{
  "hidden_size": 96,
  "num_attention_heads": 3,
  "head_dim": 32,
  "norm_eps": 1e-05,
  "qk_norm": false,
  "tie_word_embeddings": true,
  "init_std_down": 0.00331,
  "optimizer": "muon",
  "lr_head": 0.00681,
  "decay_fraction": 0.545
}
Each number is 128 + 32 x the weight over its row's rms, rounded and kept within 0 to 255. Layers, rows and columns count from 0. Numbers have three digits each. The size before them is the row's rms in percent of the matrix's.

# layer 13 MLP up, 384x96, rms 0.152, rows 59-131, columns 0-95
086:083093125097142103133152112154137108145106100137101136058137169110164128173181147098107136105130148104183119119190115143097173103170124107165112111149136111208124138124130082133158162097148176102107138111111070122156074050094139137125162132158059165092119183152084065165121124165161120072
106:095160147189133137134121111081078143099191116076112140179104153151085135133152137163113124167090163122130069079182128130131147161096199103167173163078143107152125114138163084150171129102111142142108114100185087090107113157086140127151165084102067154106102088200107135155182131116128126093
104:125155133143103105145069127092171124064177165124116148159140110110106165122096146078130114140126150143122098108140087148179124184143137118159088133108146129085152208145089181061163151109098103093130149147143129086080116113093113122093138183195103111151112112090208059172134159093125168118
092:122120148129110105145130170070114140104154169129082111123187117143088148176196108091161152167153121120112135162120142117173134177176168111191092146091173147117066129104091106139127141087050172089089078132087131129194114123132126109150091128160150080096055122104101100136144144119183152110
098:175102127113085115124115143123170164112137128094143115206179076118146101165080161189073183120103125120064149113068161166196151143086134110140109153078085181094154097114166110174131163095138144045144137158137132160126095098144099107132112129164142110149115122103079125093157167134142163117
101:162145162142159188120097123152124191168166114136125123159122159115145153061146155123090123109166076159106125075078103074170127153096127129124091104082090092141125153166166130107124129133125141072108127087146110056155161161164169124152039194098084061103099116137128115118145101152117158103
070:188074141159111158135160153113130142143083150111089133094180118090110145087090137130074152119093204100134145148057085161083172156161119096093125137092125151212119116143128110111117187130065148128114094141085132153103088118203114160102115148105197105115119112144179131138095173114140125115
094:113145113139133109083119127107143114151106106146164096113192177162174180182084063129148161090094104115140085107091114199092136147112117115095142109153134198151122170158101104126068160085116078123110115142144109141122150140133150126186176086178113066129113111151177157063127087162091150098
099:109124135037160103060170090093130171051131115119166098124173161161169169147130098138107110101056102125117128144085107141109070104129112154130192149144107191153066135167080136126125157138148141141133114125135100149099077156169163140168192128178132108120135144142157081121103083125141110100
101:134106107135146194110136187082105099127156188098108139109127084167101122116174123158132171127147096090111094193135107154115115098190170148145121134122087135085127071064168156107116100118073119139180062161118129113074095145145094161151156155131173128061140136190120080159164109138131090130
096:076148125186063085137085149077167155153120116186125116128124107160102103114172115169127142132125165101176101136105100120189105102149138066161151102134114138136144112083146110118218130125174101084094180084135092146106086145111210130086170147147138097103108085119150132120170157177106137095
104:138154117094133147209067107122100113106080165109094122115184146087113131137109100132114185127105175158168142117119115120094095144176114138132091090095155141136123084146156167198153170129148098112185068133099169096098059135178161125126060149175167151126153097086109103088169139162130125104
105:143129099108113162191146159117142162109137070105122144141196143069156095123109106117112160193105094136100118081188097145102117147142159171176101116094190150108129141100123143102129081142139102125183173139205132156053067131210135120123064086129114120128133152132082144135126105154152110133
118:091094177127121129073159147082176182091158093101080151093138082086122177185070087157144169084118063120123129184178110106153148146116105143154143119082149172130143139145085125112157075144128173121141163090166050141139165115146144139068106143122131173102139158179162152130118147128121124104
104:135150153111129052152146164151111075177106131143135119160153166125113121112119129136139133142128148142106098132092103156179099121111073122110128106168041121105128121148135097144137119076111113147164182189093123120124110149129139173127124070186119206101046168119111081074086128191184155093
108:135117114118155116096139122108137139105131148159143130123178139155108140171172105114109146176121123148128140184172154152166092103076116139162146153125155106145134140175097149142161149073131181149088087040058079079118089162173118105121122181077122057136152195128102088117111164119193108079
106:096105089104137124155148112109186208184128127075130142119142115172089143113143063156172167147086101097129137142137111149144089176129063173081142145100086162180142057153081164160106154132114146140115199120136082116112155133121149123161101124085127111071171093074172105151154135124104110143
092:114076102116117122116100126105166089107092111166131099094144146148122121193045130140140117112177173176072095161089119120132084163129127070173121109158152106130185139129100118153108108076132114187079136069122128150217092136126106096090117106127067133164152147144186161105106177158149127115
098:111108158159087140091131197199136124121132126111123228135132137154089107100237139118109170125113122152100111143077160114132119139055116173119169108175094161121083130099140142091093138147138111159125142083098100110089109134165148166120141146129147168106155106086073157111180098110139089165
113:095157121046164129174143162160128124128185161118080060169117158149080123122151091194139078137147108127162108138107139155128130145158106087087137113177132141207101136163154124070106110126125131077155089167155104119045134113163092130156130158099101153092115144170139075103168081102112121142
111:175127136160103142108141138180099094099087088134145095090169130106141189134160074160101159078144082109164180123076130133116116187155111102139162172083091152161202107114115156149099084128134140095081197146145156083095083139111174111152134123127127070109085117115151134188131121164109183125
092:184124160147146139117136133072112167089076103115136105099148064153173110103153138117048121152129152148132083140153127161086105080062127134141163114172115130094101146083161159101132102171121166129079124148145147217156105071109162154095165114081064164106155094154142149141142164158123176132
096:155120073144099100164088122130170104143083157159122160129105139185146165118083143144149147124127192155083073100079088126122091098138082112148155141105170101147133044126157118150140142148169131127144155137203088180134093108124218112103122120141117098137183121120153202134118092122140163071
086:098106114104077185125145157141142156110188160125151150156129072149151113087146116133149165086077088126059118101170136132139158130077063128191113085190108106100138134162121132146167099070054170150138127086168073106123086110080132082114170172147097128116151144105159134101157134104110167132
125:090073144136111181230173165139118143093098069114161172152099160114170130064146176133148150084188117108180117116097086155111116144070150139119106195144091073114193154105100181122102116142136124115072151105112139118122108092085137138115134112169133139136125138129160093152168078126121108134
089:135117121114169105092089126132134102110134061112116154147093142173087173127096132224107164165175178112128131121082147070130108096151172169180133095115180089134143094118173117100133094127176164073143061117152157166111111075120152149141134128148103179119169172124162137104105169093136131069
105:091116146128136105153088072100166163160158099047127074089135127095115116120130072123144110090174078130096173144169120161083126181164099088110189093087112110088135161145167157147123144095050143120103137070154136125152129140123121104197156149141166173096155122144129151169197125108164131127
107:120092102127119100140124129130139130109153142119095111121179109133144086163203118076135118165130098148073150131159123099227161157114093121121157047097143137048144138101125165112112160172140177128173110129086063113166167129090174140148066130112158082100125152189117136125110114111175168109
116:134100121146174121131100097076108194122177118133117147157088090073033136157136086159076095163086167105114104127125067115156080183095149182140100137138070157122126130134087132123118147148140138147124131125152080158133194123100181153160101109086102097073101162119156125127123138197120169123
132:155115092119128075138161067137141104140154118121149149170083161171063160098173168129086129160160090147145113139096130111150180168063149122059152166158076133183109175132095137108100144125151074132095159094130123084165147063136142131064177135098176149097091139148127129104103138165162149096
098:132123166127122099148150157159124170100130138118108177080132135172134092161159109174093087195115095112083108088201130118123223117138127077106155066144091124146137076066095201091188116108120113136092127088129110129191122140132156134115133153134113160110129130145122165157143089198135166114
089:080160143181139105155080159096157077108140142053094140133113181145119197135074119120156143114116133147081118162116066157176105115101106093161125172139129129103155120163124105135128149178147131150103101140057133111062159105088121081165129167155093111150144166127165121132131166169139172039
104:074145139065096139136129088145187082120087181142101143164144094162104161138121157187126087128064126152141113149107083115219109052128111115090123159093114098132147140158139115111113135140142135132098147170150137140123142112141192100189085129175091181128161145096113080185099090130144078121
104:142150144199091084167132096183118074140127136092124107147134149161136154161100139232185121142141158183102159099055094089110060123175104131101096123117103157154157132135119144143136093084130094147095159086174112093143114156110128125082142077086184157090111100168133118111109119141146149093
101:132115142070143128166066167142192114098166083109122057159134115151103136072116132181119171149099091129155141133156119030197138088140080120122112108142191127137145073109133110091111139135109113124168182080157115105102100083131129125170090172109136178090166148109126100168102140114155159131
103:085059134136116105117102160184102163092057107074114145101150144175066169150123117170084147054174143116157104154130143145146131128083080202111123158096168141147157123197135159132181131137104149130097099084181090162156110157122156148110072084131114134126099101114142129158087137133161140107
088:101106132087128158172178090146128145074131158097119108119097130065070192109115094122112167072110077069133127081142134109136126113159093146170126131150112132211174123184163113143076170117097111162177139171159062131095099135112139169132158148125159179129054146108142103158145098140135117118
110:150103127133092166127152220101149075128093115110116136083140127089208180125177133134106106125106100157123148126096171082114136108122141135156178089139167131162098183063127134115139174100089113143060111125195056129072167105101113130112162139138124150140120161086176108107111095138098089151
079:141091142126135168130174109144135146148163096123114106123117165132072123051106090162076153041156157155089095109111191120163174151103120133160107089151135179157163109183165112136096112087123099116094126064144161105090115124131163153036125155090127129170128170138130171157149122152083122087
105:072106155140137119116074144102188145080073126152126167078134139140211127084112139108151156102105143116154127096090110090136145111136124108116184081112098142102140100106122192141094138165193136200121112178131114190148118112136133084088125056082118119132215109123115122126128172179120139139
099:114122091168135101161161137144081149135092138131119100141087110116084150111152120157161125103192127110173093095062131143102155170160108144075148079122106123154121166120119171114135113145162153044199162108165091078109133088174185152131080090135118166156104080094122175140203123161138101106
120:143103151158039122098198128095106168120121113153114083155108132119140107152152170176137188134140133121083146159118085059164140092107094149118174134119111160098196109165085098094124115066158103085082173123102133133151132101196122096103111131121183130127062134155137190112141133118149165149
078:142143097109195171091191090125114132091160108132081151080101072203131082113123150101092164096128124107113109151157112152119100134191113183105156191094162132141102112118158126112090129115106094148155157137106118130135085068177101144100070128179194151078159149123107085108132125154093082122
117:116127171104122108120096202097088109105076132100096087202124133142094108109143136096080178104174182113135159108122063101115081112102115175136126099061075095130124094170143132173100118133108139157085179095139151083121101162075153139159107158133158107154136200125171168170161126152117138132
110:137138155095131097167141114146174143142161108114127116111140114132164161144081134182061148134065130124155133146084164145116170083171076136146122106104081130155120103122175083110116167109110150070058114067134092158086071127081133196147117124208181106146087125108186113124149121108133167101
093:114113120165159195194131104153067126092170137111135137117152160089181148200147114114139160132141122134143131131137100141148139059086052120104186142161132133104128064114143179173125081087100080114137141171112138142170163102115066106122089091144088134139130080089135099126173084137161174137
113:152131145029088108067101109198168166119088102109146129167130129132173126098141134130109148116142152142123170140135099156161131143133101129110139097172055118169179161167123116122151119098156137070095168069191107109111103166063114117089163140087086143135150137195162148151123100123103167095
120:077077158151116111120083161144170159118167107124122101175173159110116146139180148180127060108049107120136093183144101090137103138147146117087114126086103105168140125154122083096129121098063163149104135158147098201152180074120177156174125114104169118117123129155160143074150106109146151068
088:168098130138215118135101158160118080155132142146112111095198121149125165114073215096096141139161133124124097114114129095098124161146109118103115108067147140185144106150160159136128083161138148111157112122107111080214063148153081110102118146167138191129143066123091154134127095159179100129
098:108118121179085132143135135103201153097160138081099102107144145145139079130148068154149084094080136112113152128174115127156159118167147126086095137113113082103157134206180144169159085161102130104119084119056127197120136147103155094157055100109168100118158146156188145152126081165154131105
105:054104136105098139151144090121164147130146089153134181120118143166165182116086066218119134154126100107169136096097154153142110074085093129140171086081071143147096135120098149079129165162145164069103112107085157108137186135116108122127128146073143122105110158149143118101132095167182196118
112:063092182155132146161154138076072171146123094104109167175139122130083175129170125154105122162127158160125134072087118102138101110120110141134221074144124115090044095123121157139163094080115157173135117096141121130124079100063109214144134162161172141152142144141101142110130104128137112129
101:092175184155146091107143136104084129128202130124090133195125114129159107107171144161133184136122063146141129072135134155111220127156129200109178105156101074084134129120141134099095101128117150090142148148127095086117102111149112153167074037130140153177133125085137102129127109169097134118
095:113038129080160146136168146133113140164090104121129135171155158153130140151141175124088176163157092118149149103173127177095110138115089149120112155104151083135116199106063142123109215138113093069126136116058107089103110122155174168169132095139138124091084112125183142146126080138125125067
082:115103104163160141092105170135088135089108142143089103175083106133133142149143100140073135099124084182103081164144165072195142179137149174163108114162056096086128140170123126145160142092122096140100165118104110119093114161093101152129072147116079183189111148104209128136167163149146106157
093:187135166132119134076090153137183142122090172096131071141154129144145084154157148132149098131136045158113112109135121104068113151154140167111123152112085078104158097123186125087133190037119114119106097136110160130139103098167102145162076168163158133123179170061130167073146100115113129121
103:096146155110106093173143080122140120151142141120179144137157103132077157113126076173156100156080143103144107123138107095153157155141153117061113110152075127095170155150136166124106160118093067143062195121117097066128150140134106163146163174139146073156061134187139183067085134087143159138
106:126181158136094087118207105081169053137191106106143112136142092164117147123134126169094186126158159154087127101097169122109139155144177100081101150092195143089133173130086123141105104133109126106027142187150143118159145111164149127117065111138112142102104099141108096158143096140158164123
101:128156155138111112082141149104153082145119193108066159065111186083208142082091128155144169196092147109111068126134165117110134108137122176115169093119144117139115113097101114097141190128148123075116119148143096144079122117179135172175216112141134082091108110155104154147109109138156148133
098:141146175163150110101127152094103138135139137100081121148155132136109124154195109161163136142152118132114085107106156129171131168160187162105161149066174095098084136145100124107110129137089101121122174136145206061117091130095106131156129087102027070154155153152146099072126154127118167055
107:141127115121094112174139166090156169135129201142118048116141103111170191078088172128143143144085157124090108103128114091150084100096128179153111146180166165120087162052093167158101114080116083110142103107136114184110150107115181112170108164101107123136083117106170135097102128182140162103
106:141092138118110116150137128114114107117096088117146134107131133090056167167192145160123148110092156160125143125128137147145104165099111179064094121116148120155149074139195133154117178119150109165112094156192166080158088089125133144196139104038140150047148129065174105146123142140167108159
070:103082182128154089128118128154115089141149161113082111130065165078189109097077140124133101122147152193197121128172103140084145113192104087167123119114096165114168139140134101110123125074148095097116209081138099141125113152161150165045163123134107130134146125154094132115081170100159176123
107:161099088166121155126129084140132131159133128136093132125123094147163120139123205135129134119161104134198152103128152150090086095180107165136142080140094111116123181168107137138157109165098122102079133149076139105154098127126160095114122093183098175037160089226098088146113146113183068126
102:072136119164138158115152139124148134151182131066134141187152123171129067124113113102165136202144100135141135155128128159150124122124047105118123146120140086094114093176139151159136045109146128093134178076130147128168169119094136141114152177113094133128117169066127108132104112139142217040
114:118083189133102154120055169105119197089111140137089141134169143065053128120106164097125163116151126142130155108107123086132157097161112105156186129101123116141179154121113137190098143150140061149161137085168146102180164140136111093068101168141190161096164141107157128123164076126135164108
096:158127115124070173153128165147139137209143143084174156119122110124088132094096178136134105118117141153152089098186101164090110119101123143155138124187138127133113120125145117195129156081126101120131095145132138069050070138140094074157120135111088113065108182195139119072121120113133194178
089:107146141149115093168150166167169119127129106121134160151129105146074114150145089138147161150088160106066155099150126122103203164080132087139134162110143079161123078137051150130110131132101161159133122175164177085209088154093185109085105091151066116152103142118131076100141185143163139152
104:103151132091134106145082102178174100109087131079160123183180106176153103142114098149137160165142049162086112078089114106129087157158160112090115127134112124192143186133161159183125082118134046139128114110134163167132137198152071117111101063134128146133129132108123111158081119100103155148
080:161112181165190156139162058139151147172098126138135146096152110134112139116108175150142169067158134148174157075107137177121123146135075122136116103059128116148150102154097142173085173176120117108076151111139116105077073098113100077148159129200121084143166156174128102144068110122150082122
094:062141157099102104106085134138186098166099127101108101105152084255150123128158127152099137078109136142098139106153096125141187119183146087125111137100124121186065145157105114118131174092113181088166150181130122165164118077151126102144135104153112156098072110128146117135142151129149101153
100:094136135073089151127155154126149131110144144102163113110177079099124173110142127141146178092131142147115165071045104045118166114118096104127104112165140164133127104138096116118144144115128129119074122194129121161077153150079131123103154112180106210027117120117166122183167126108140164153
121:153117130118144159130099131136125101117158136087123133103179080132174052127125146165098106177183062110168154205114108093060124175122073123094162157129075097099161148145137117079114120111102186110092147132185133144165068120124133099138116180126179123128112101191135100105192137106142139129
# layer 13 MLP down (transposed), 384x96, rms 0.148, rows 59-130, columns 0-95
095:091147176129164107103121116112145164143132145105136139136178161103178080130174094118169140092097134084150208113167166101092167107120087174146097136106115134089101098172134111132115133133145102169074097086143130092191140127085160167079173121114121060104119184100146088053136138152094153171
114:145164199081065112166090118130100112160101123138165104139118109125147141100163154121152115158097125073132130182124116147132123107107138190107118136095119116115102124090141083127109186157151121210076100165166116069117133082161148141125147195102096191098083098196144134101167156117092070123
105:137127135140075123140111150163143228176130152108163087154084147097079082100085161112141118169176070074176163115097188148119075063127178144131126148107103166185156138121056058147145165186121151100121118100136103126146135128113136126118130136131147120114145144091129152125120146186090103141
076:156115137114185145116125140117089116132069116073147172167113083146169111168080169098155112081111185134135159122146165093093108175079139155129118152126133120116072125106152110116132087181166044148185202117103141117174145149190121179114176074145092164145160101113105103117138154116106111108
097:111127139146106192153097142141172122163147064111106176101102194133132160148183109135096130150143148113171132194148126102111118153141156083142120125167107159133123145121110134177116138184144088140152107182117065039114042109174133082111109132095158081113089127110147125085164134127072078126
113:118152084120157112111067083167105118140143177121125104133096156126162132105129070136144148086151129121155169152182170104165144114120175054124154081177181123135081148088108116075122133103086170120125095084112190142055168173132134149125109103104159175109136186161142142145136088148132054103
072:113109095092134098170121104140098151118109134106128124152083146191151037137107107111078109170051125098161152087137139150120059134173185156172146084121170184146106094064132184091111127125109129134154145106108205169125157128188098124163135137134165120134091126200124129148115130102109129128
081:127093135078154141176126169117124159209124092102205095117112101099150118112117118143112145152148117082074135147167131092119131151054160117055107083120111183127120115107162101178217166146139103083143120160120157175117175184086108132164130076142096140148145141096100112142110138082136138156
090:141114126150201125125186136100128140151130143121133109141137126056139026162088191132129131074118084107066096132088118093146108134134143146075056092081134159182128136142154180141189086143145097134128152102077069121157157133140175147129139109141181183097114126148148097127128145150133099133
100:160163126103146047122092180112140141081096067154141126121134113115122058107097091203107078118156167062152171076108161112108113096076142149070162111128088203122140149134130153156124095124147145107124182126148105121163138102156132112167145182121129122158157126156074177122102158165113144165
084:158114145100149128141057126060133135141128188096134101148176136126160122093163086121068127086115104104130136119100131126096122124148147185120128134185128117110134141071207135126155154153135149166070135095133137166116146199107075072154106131107109141199176078124165085121139108061152148180
090:138124107081071068090141174140114112164164128183158147181078130159167157116142092168117113151121100115102134161087127189188149145110146126142167160133138103067132172148129124062142070130122184108055197088151118140080173122162064118117125069134128111149093117146125148160129117113109114114
092:162124137116180150082145136094117179130144114102146091118083158188120145056157154133127137157162136133195167117094133100153134189132120091118134055143084144077143120118170148093155182132114129134039146122133097140139114118115142109174145138171134094164130073060138110089076088062157143123
126:103176153086130152107110141107195145133186141128111108045139137143138181112089079131113115106101142096043102176150145137156160116106153102136142117153108168095121165123087095082163140187137138134150192066154092121128150154112111179129145102128111114179144159095147071149048123126128182119
107:146101114085077163141095138159079148108124127140123162132112164119125064094132143132157166155064151091083163133135159129095106094121153143127183093100166124139120108170114121123135118124086102187120075107182102097145109161141090105175146120072134074214127116187192187122112112097175165160
092:192091133152153182133135116049126128178125142129203106091124114117108090104143145191130123152184094152102162125148143115076120105065145177090110052163102146075159125137197138123188134108093136106091073095101105094135147137122113131094145196142133139086151118118137118141139175092108148150
102:140113134128142183101133179133164202097100137183118117107105135147209135129126131135166119151121170189104158140125126151111174170128114096139101125047123128163118047181154032138124131142105086142109087108161136116150088128166087122111108145139104074092161066122075120151115103131135146159
081:213116175182148167128135193090119186162117124121144110142137090096162093062124065140173122160128146097111101088150156098138121126144116123119110094157077167093107136119187157152198107135107101071114128127089120118088181108120131122079168167114156116051137122109119147111182135113108160093
085:171103134117168163086089119106117101104104137095169081141108139152115124096109120103150113131107122083048157137152116116135123094151109147073104060123202117100095121137158153080186120157182153130211203118150160137151164127114155156091197099138126120134116110112195095152091167113116159159
104:152107221098138168128116152093096165081154102111119105125156164124178125090077139126152073101167170104089108100104145101099155118066115162113146093070098137126113129142116133103117102130169093151196167118118107177106158178121159098121157175145149107122091091116149112146154143065198192108
123:174158084053098121139086128172139080151162136117137113107195151082124095168142129143096123103175152079108143149193181104100123134085157094184189129086163215101107140105126143137137113091137142143139094124121153141185144076102115075131099122094146141052153170101104149135144102126114139122
100:159167099107121155145089158166137143149101172131148155133117191126113139153147185075121099107152139147110110144120074181096139118126139127122151104132049046161136131150129039161159135095108147117127128105179152103157120104156115115123222052112147131117059108145083106112180125143113097155
084:216117116147095126147057139145124091144139164128196082185135142080157079133159112132155092198141102168105154089132160091114139148120126166104162038173152136115140087109166139173153110145113060144153132085078142124168147123145108112109115127080148114093119142145165082122107110094162139165
094:123101165149071150130105149164143118191150113105141125118115051130102084169114156136156106125164100134155087136080170189134141125112091131155166075180110137130143019152155061079098132159118089153149175106115114126138123113129120138085099151075149192142155113094172170128136140087110153162
119:163127156089130140166132167077131150135134143113191128170147140119119175077144120177140152142126125059119165101140178084168098121102098135035149078117119118185122132090125097167137111164117097108111077136121136097167146186078054111135147160082104112110135120136135152100139067111158199161
091:154123116050117060165100092171151131183155122129197113169120137131079102161146131106148055083076091145109159129053113130120110108153151146138073116176156146144099113128134135138157122152113159092100133098081136186140161148130164115081140160167172105152163116113048178118129122128109176146
109:122180166134209110149127201167109119121134180156155092085125093074145124148053130130161186111081053078109192129091071166102122110162165153112167130152119085099132116131120168144137169095134111120161114148117152077104115152140167134142130095117179116128106118133120161096119122099099063134
113:145121124140166186115134079092098141139126118137098117118166142075114081166119115160135125128140118110129172156115107115156076143191124077134087129138185133142152100170191128159084101142108101162071090112103109150113117140147146116114138049133128167145078079213098200140168133156137076196
104:140109129124184117151131072148119159175115159154136106131100167102083148110147217091113115145048151185085126092093134149200174099098155177142105187125119116119132075151110096105138109131075151156089094093171153131152139118085109121095086170101121111172152085123140155090134146142095186146
130:096092149120060076180090118104132150121178116114178077114104158194168179110146105129143113163139141140159130197112106138130130208140105135098212127197100115180070175150113130052140111165101112118059137130126090118125120106084131118137114075129148122129155122129129148148090116105120129128
102:124155096087156129108126083164100084127127052167185149123167162091125072164124106098137147111114145129114202140131154160152166136151093104107119162136115078109130046081143112150108134120154160130085111099145147140138152144089125113084137106105223115192089109179106145104192125110093172142
102:156104123117123098128082141100101142099105169182087128111120110122131084095112145074181032147072188135136108110074199136131135080153128139140142087182123159092114093098101153146156165087116174175145136082105129151123164169131179182136095110084115173136122151115151173156144158087145162106
099:193148188132139154102137132080092155140152104096142065102137171150118088097077106093156137153199109148110126151143145174107136096098155176125169125156100160077169126098164146171119102162112149128166129144106075141070155126130092188084056105109128114105075082146133183123148177086115126134
120:161114126079194084193159116114164137168200097140125101106106118165098049118106185083152156112165128120124161132092113153163118063111148151161164138091117146153149120148140125083120081183147090139124194133115097162172103098148109118060096071119130132137090136128163117073117171127122100142
104:101099137126112144116175132131167107169165158082147139096101145201158078105124058117175097109141141186173097118137119089119093112144196118111151131083186144168172096170154133113125132133087190119036133107113136159131124107110112113145117132115161069100104059173158144113145115083156152160
112:108164118159175121170132125125070151135120184136127143166147120102146145147151137114148078166135115110116181110090122124112147096144168130102120163179118125098154051094078103112145123107194106138097166178074133126081121122140129186109114113102142110139105248137092106100119132173104046093
081:170121117125150163112115136133132080158093143117172061105144147188085148098143100180147140169135117112074147156127099106128071161133093138084093129128098098130104149081238097106149164121137100171115183090134201157094146110163124125107132198150111137089098126115123159124095133111069105176
114:092116059161084102134144117108119097102084095139131176157169152117094099150141119149113116065081093178126060135093139155195149173128131102132068162144162132130162091141124185120091128173131145178106053171154170108139116094146150188163152134135114158172094114136071138109168126138130086149
081:114147112116142163111122146179110125104108099118117136085144147133167168197135118142168157103096100098120131135062077132107151167148077189133143134125067063122079122110160073140160089165149103160152066136139065138103172117147094092153109166178090164180138183154168068129124105151126113162
094:145133126159102078132150169145148132151120059107136138134085142089117145139092085085131116127124172147093087078134043138142141119115142078100098150157205131193074090168157119122169132089121123158183139131113073107134173127091211177078146157135122191117088130108127132115113141168165118128
100:093166160090095115074099171108121091099143076107148148122140135155158139129031133097167095134172135158179084136179132140108160079170147156120137145103156102034100089105160090107146152110110134182163147127140108135136097094119160199133157140074135170145087147113120092151142141098121137188
131:129079057136130090116137104117142174106133132170098183103179174078137156136124101152141115084142160116148095114120114177106128125131078138147156134160091074139109164137047145080120142151145140214150119081146077129060188144162126129118150152099183141112105130205114128092115109164124091098
078:131113067144115156198147155084132113107119162150144123139101163113094131088181110147178047116092116091111087106085131133102166092131111114054170151108123106151077149168098190144121123176159165165078162121150055126164185160100126084106140169107126151184158139140114131112102142137147130086
115:150158137063121078159050076090117094108138149199122152106157148119149097086163133090118081090159159125081184102177164203070136127087169122101141108119136164104163160138116118137095132148161133130120108100193106122166103105179188135150080168085149089115143103127140122117147135104114164127
111:105111114113140107110107147146130140118145153079106138158104062176111102171069097164125089141189103125069154160123130122155091092070084147196088175126131144138144151152130096155157144103114118117116120149100130143180177149177119135151076067185153119149098206154090041137143139151155129137
092:119141129156166094080182092152129144120033171164131147131081118091126117156150125163136078156131113106193129093155126094120156066124126143119093188206124138149093195067088132122134137113119134178103152077151114115136144157126178131143139151120124113174117156140091183105061138075143130093
122:162152123121122104110103057166060107157120138139147125171088114145098108158088158076072116090168148117057126100119113162141141093176153136095087158105162097121113119138144122149076166181134087210149186149133135176091114134106166114134097103107088201128159170097158154146105167115124089155
127:125108065094113153100097134175129077125117126129177148168149167112174124160127018112198119133151091142180086140150122146086109148195159109133120122158133105138117151084116156057134142113180161094122157143110099098121122153082077139104151067131120103132103102128127183162195145123144089150
084:181128146109102130106082079135088185108157156192152157141090137120126102110162094123131109135176121052151136095147178122157142101117144074097117131106132144098077137133103085126124151150155165181100118092185082157100201111123143157136115144063140086140141170119160195125106062104128175169
095:145104131124111110110091159149088171133083108121166067080068170092132149124159129064125100113102118072196109151101144090183116096143094102156117066147189107100139136133173142168119126116097137187118121141103108154092183127155149176230139123128132132126115185144133176151108085132097133129
094:104151165138145136140099117113167095156115121064108123091141169118144184112140186104156156110108137109111133137189176134169075072109163137113192134132143147193118164149117125101106045118106107071104125138109147110158066111099142108170115140113128201114127124057129139191163156103097142067
119:115165113083147074139132069160144107107114091129165124133157126142103105080153142155145102098112103164046130084146096124118114109087158131141158114098149148197096130144111129118107071195140111111128125062086206108133165105114167168140117111138088115201149145133080163196133162116186136171
104:119132119187139093053073186114103106154112063129145087146171155105119136161140138056180124129105144124166116088189144166093101076182168133114110137192162148101133116114109145161125117101174148159179163145166144159115129109145116113153085128081107116107131103104160103121132159068094053118
091:154162149123119135122058157076148098113176123050164084121132112115144109143172129124115120169043156133110212140107171106156142124116137141122150125119108125094105132170143152114118143199116140119128101172148113180155130142126123116121185152124112091088186078091179103131067112062102179087
083:216092117101123143098109073092109137125150128148125127067112121110121085134115114145105115145175134092085152127110219108180194127138221127124147124085148159125110090139150128137101157134102182122120171116135146123111137117091158143112115097067101180158171118058156128162086131109072156166
087:107126125117126157156160106117140147108133136117134144098108159160125156067056129124082126159124141135141140187167165113121175091167124075165117201136163149104101111139069061134102109188121156113109104066145140046110192205144142114126117158146062116140128096155081141161078153133138136106
111:111150156110173093139125151116162099127145118141150115085131058175154160048134158121124108128119065147120131172148127172116087135063122143099156088103128109125118164128081111171197156163094186117078149147173125174151152157085119149164084089128111084101091122099193173093142129067147109128
100:146113157145181121133106156172064140160131058113135131167121156112161160128114158127124066118146109109122122163102115091070121179089127124142144089169149103124147085165139104142126174143093166086167159155120047169104152154143146082097193157122119136104134101056116139140136185066071126179
108:145138110063150121109113126035203107122181146144126091165112073146135137163147120145144141142065137126187040115174084080083112154165161108118110128145169144129082088112180159123125156147152117209119135154103144131145089135146139125140041129174133129115113132166156143113115114114120102148
098:118106075102149143122108132128166092115121121086117156106093145095107144119119063132159067161170122159147072116104144125113107120152158180081138102128092142137150157166128119160080146177160112099146186051092112101135214107118095149166151110082150202153113085122177092168091167155109147164
112:130159150176154122120124144142105166136078104093133102037152154188110143180173067111116136139122163107141126099111170140087173115139108126077134085155090149150182111112136128136144137147152074118099149158118078084176097079187127145050115134167143115081129054186160096131108120142133142149
102:151159110155121162145119112174126139149151097048099149153124151133142136173154138125099068168192101095092135129091118144129124149107113101138159132181109134090118134100071099167131211160071168070133104091168129113084147136137094092119106174081193129129121182107140101164059137104079159111
075:138088159133165146172193140122111086133152138149132103144099121054121154133097143200084119172111103115157095114105107144096061195171117100127142130108120125189139069105184147160099130154035096163158114148194141119122139135103120137184113140142147099124106155092160118112121081112072153160
113:164123149100088085087112129098149098089130085180104148147197111079176133097180131140096123147138145146056172102122165140139101075092071138113084099130104115127123131188167112128152086109107147129188117185153162122177148143169156165175060141159113156098165143093100122159088109123096105162
098:154082156160221124095119106116135101146102150114066102163173130134131087128142129107090106123093114137085192043100132137109107128156135150085105165183174111093120125117142139086070160112177168163111114109104107138097070167134174128125116193130121098184147137123197170131105156133090117132
117:114118095130119100064144100131134110161131186198119163162142120133162095171105126112152120100115107149130133072164137126112114116121072128097111085144149160144125076122100100130115113080160117158170051131139141205095108204076158184157085066132140084148102161157133142163109140191174096120
112:173115116085155088101074128143053114133189129149121097089153149131105073095094110139178095084097147171168147121086121154087147115119126164129136129153087080076150095106166166071157130124125173170168136111120120210097111180161171147078130169091133114150180094164164119146138119136170133133
083:173121128142126128112139111144119125148184099130181046084070152126137119106106148152161096187128145174162131085146111096097086130109113178096116127159125124101132133066108104159156180106116059083139181103101114097117156137152179164114139147096039155122150075111153139169112149094091106191
106:157125147175157096090175129086100172140177093121127122097045113146118105084141146178099127121063148127138159113107147100152154086151186155182102095084165091125131091152176147127153122125135180085104078126132104152135125174066111157137145193113145121165102112147089142052169127090116150167
081:053103131148063076086175125112136131103150108129107123134114169155142212088132103104161130128085120120122133109110092152121060082138123145154165110129124128057201090149100179117136100141138141207185109152092145124158086174125102111147173177067162138119111118130158168158098107131122149109
090:139182168150126131119124140156170163117109192103166081159174089159102106100135142158168079127160154138113147100126162094112124140158146135126145059178097112156124107092097123140126142111169040117171090036090138133137143149151126075112129147151176090139067102104115055176132128082114148133
111:164139143117143124100127151110109135141177128094120162122116099099107133206150130181116074181132088134184107200160168138115160108100123153122092184114167131105100126126153128132109136124115122130044128107079082139095166047158087156087139140133135149135125098116107129104149177031121105196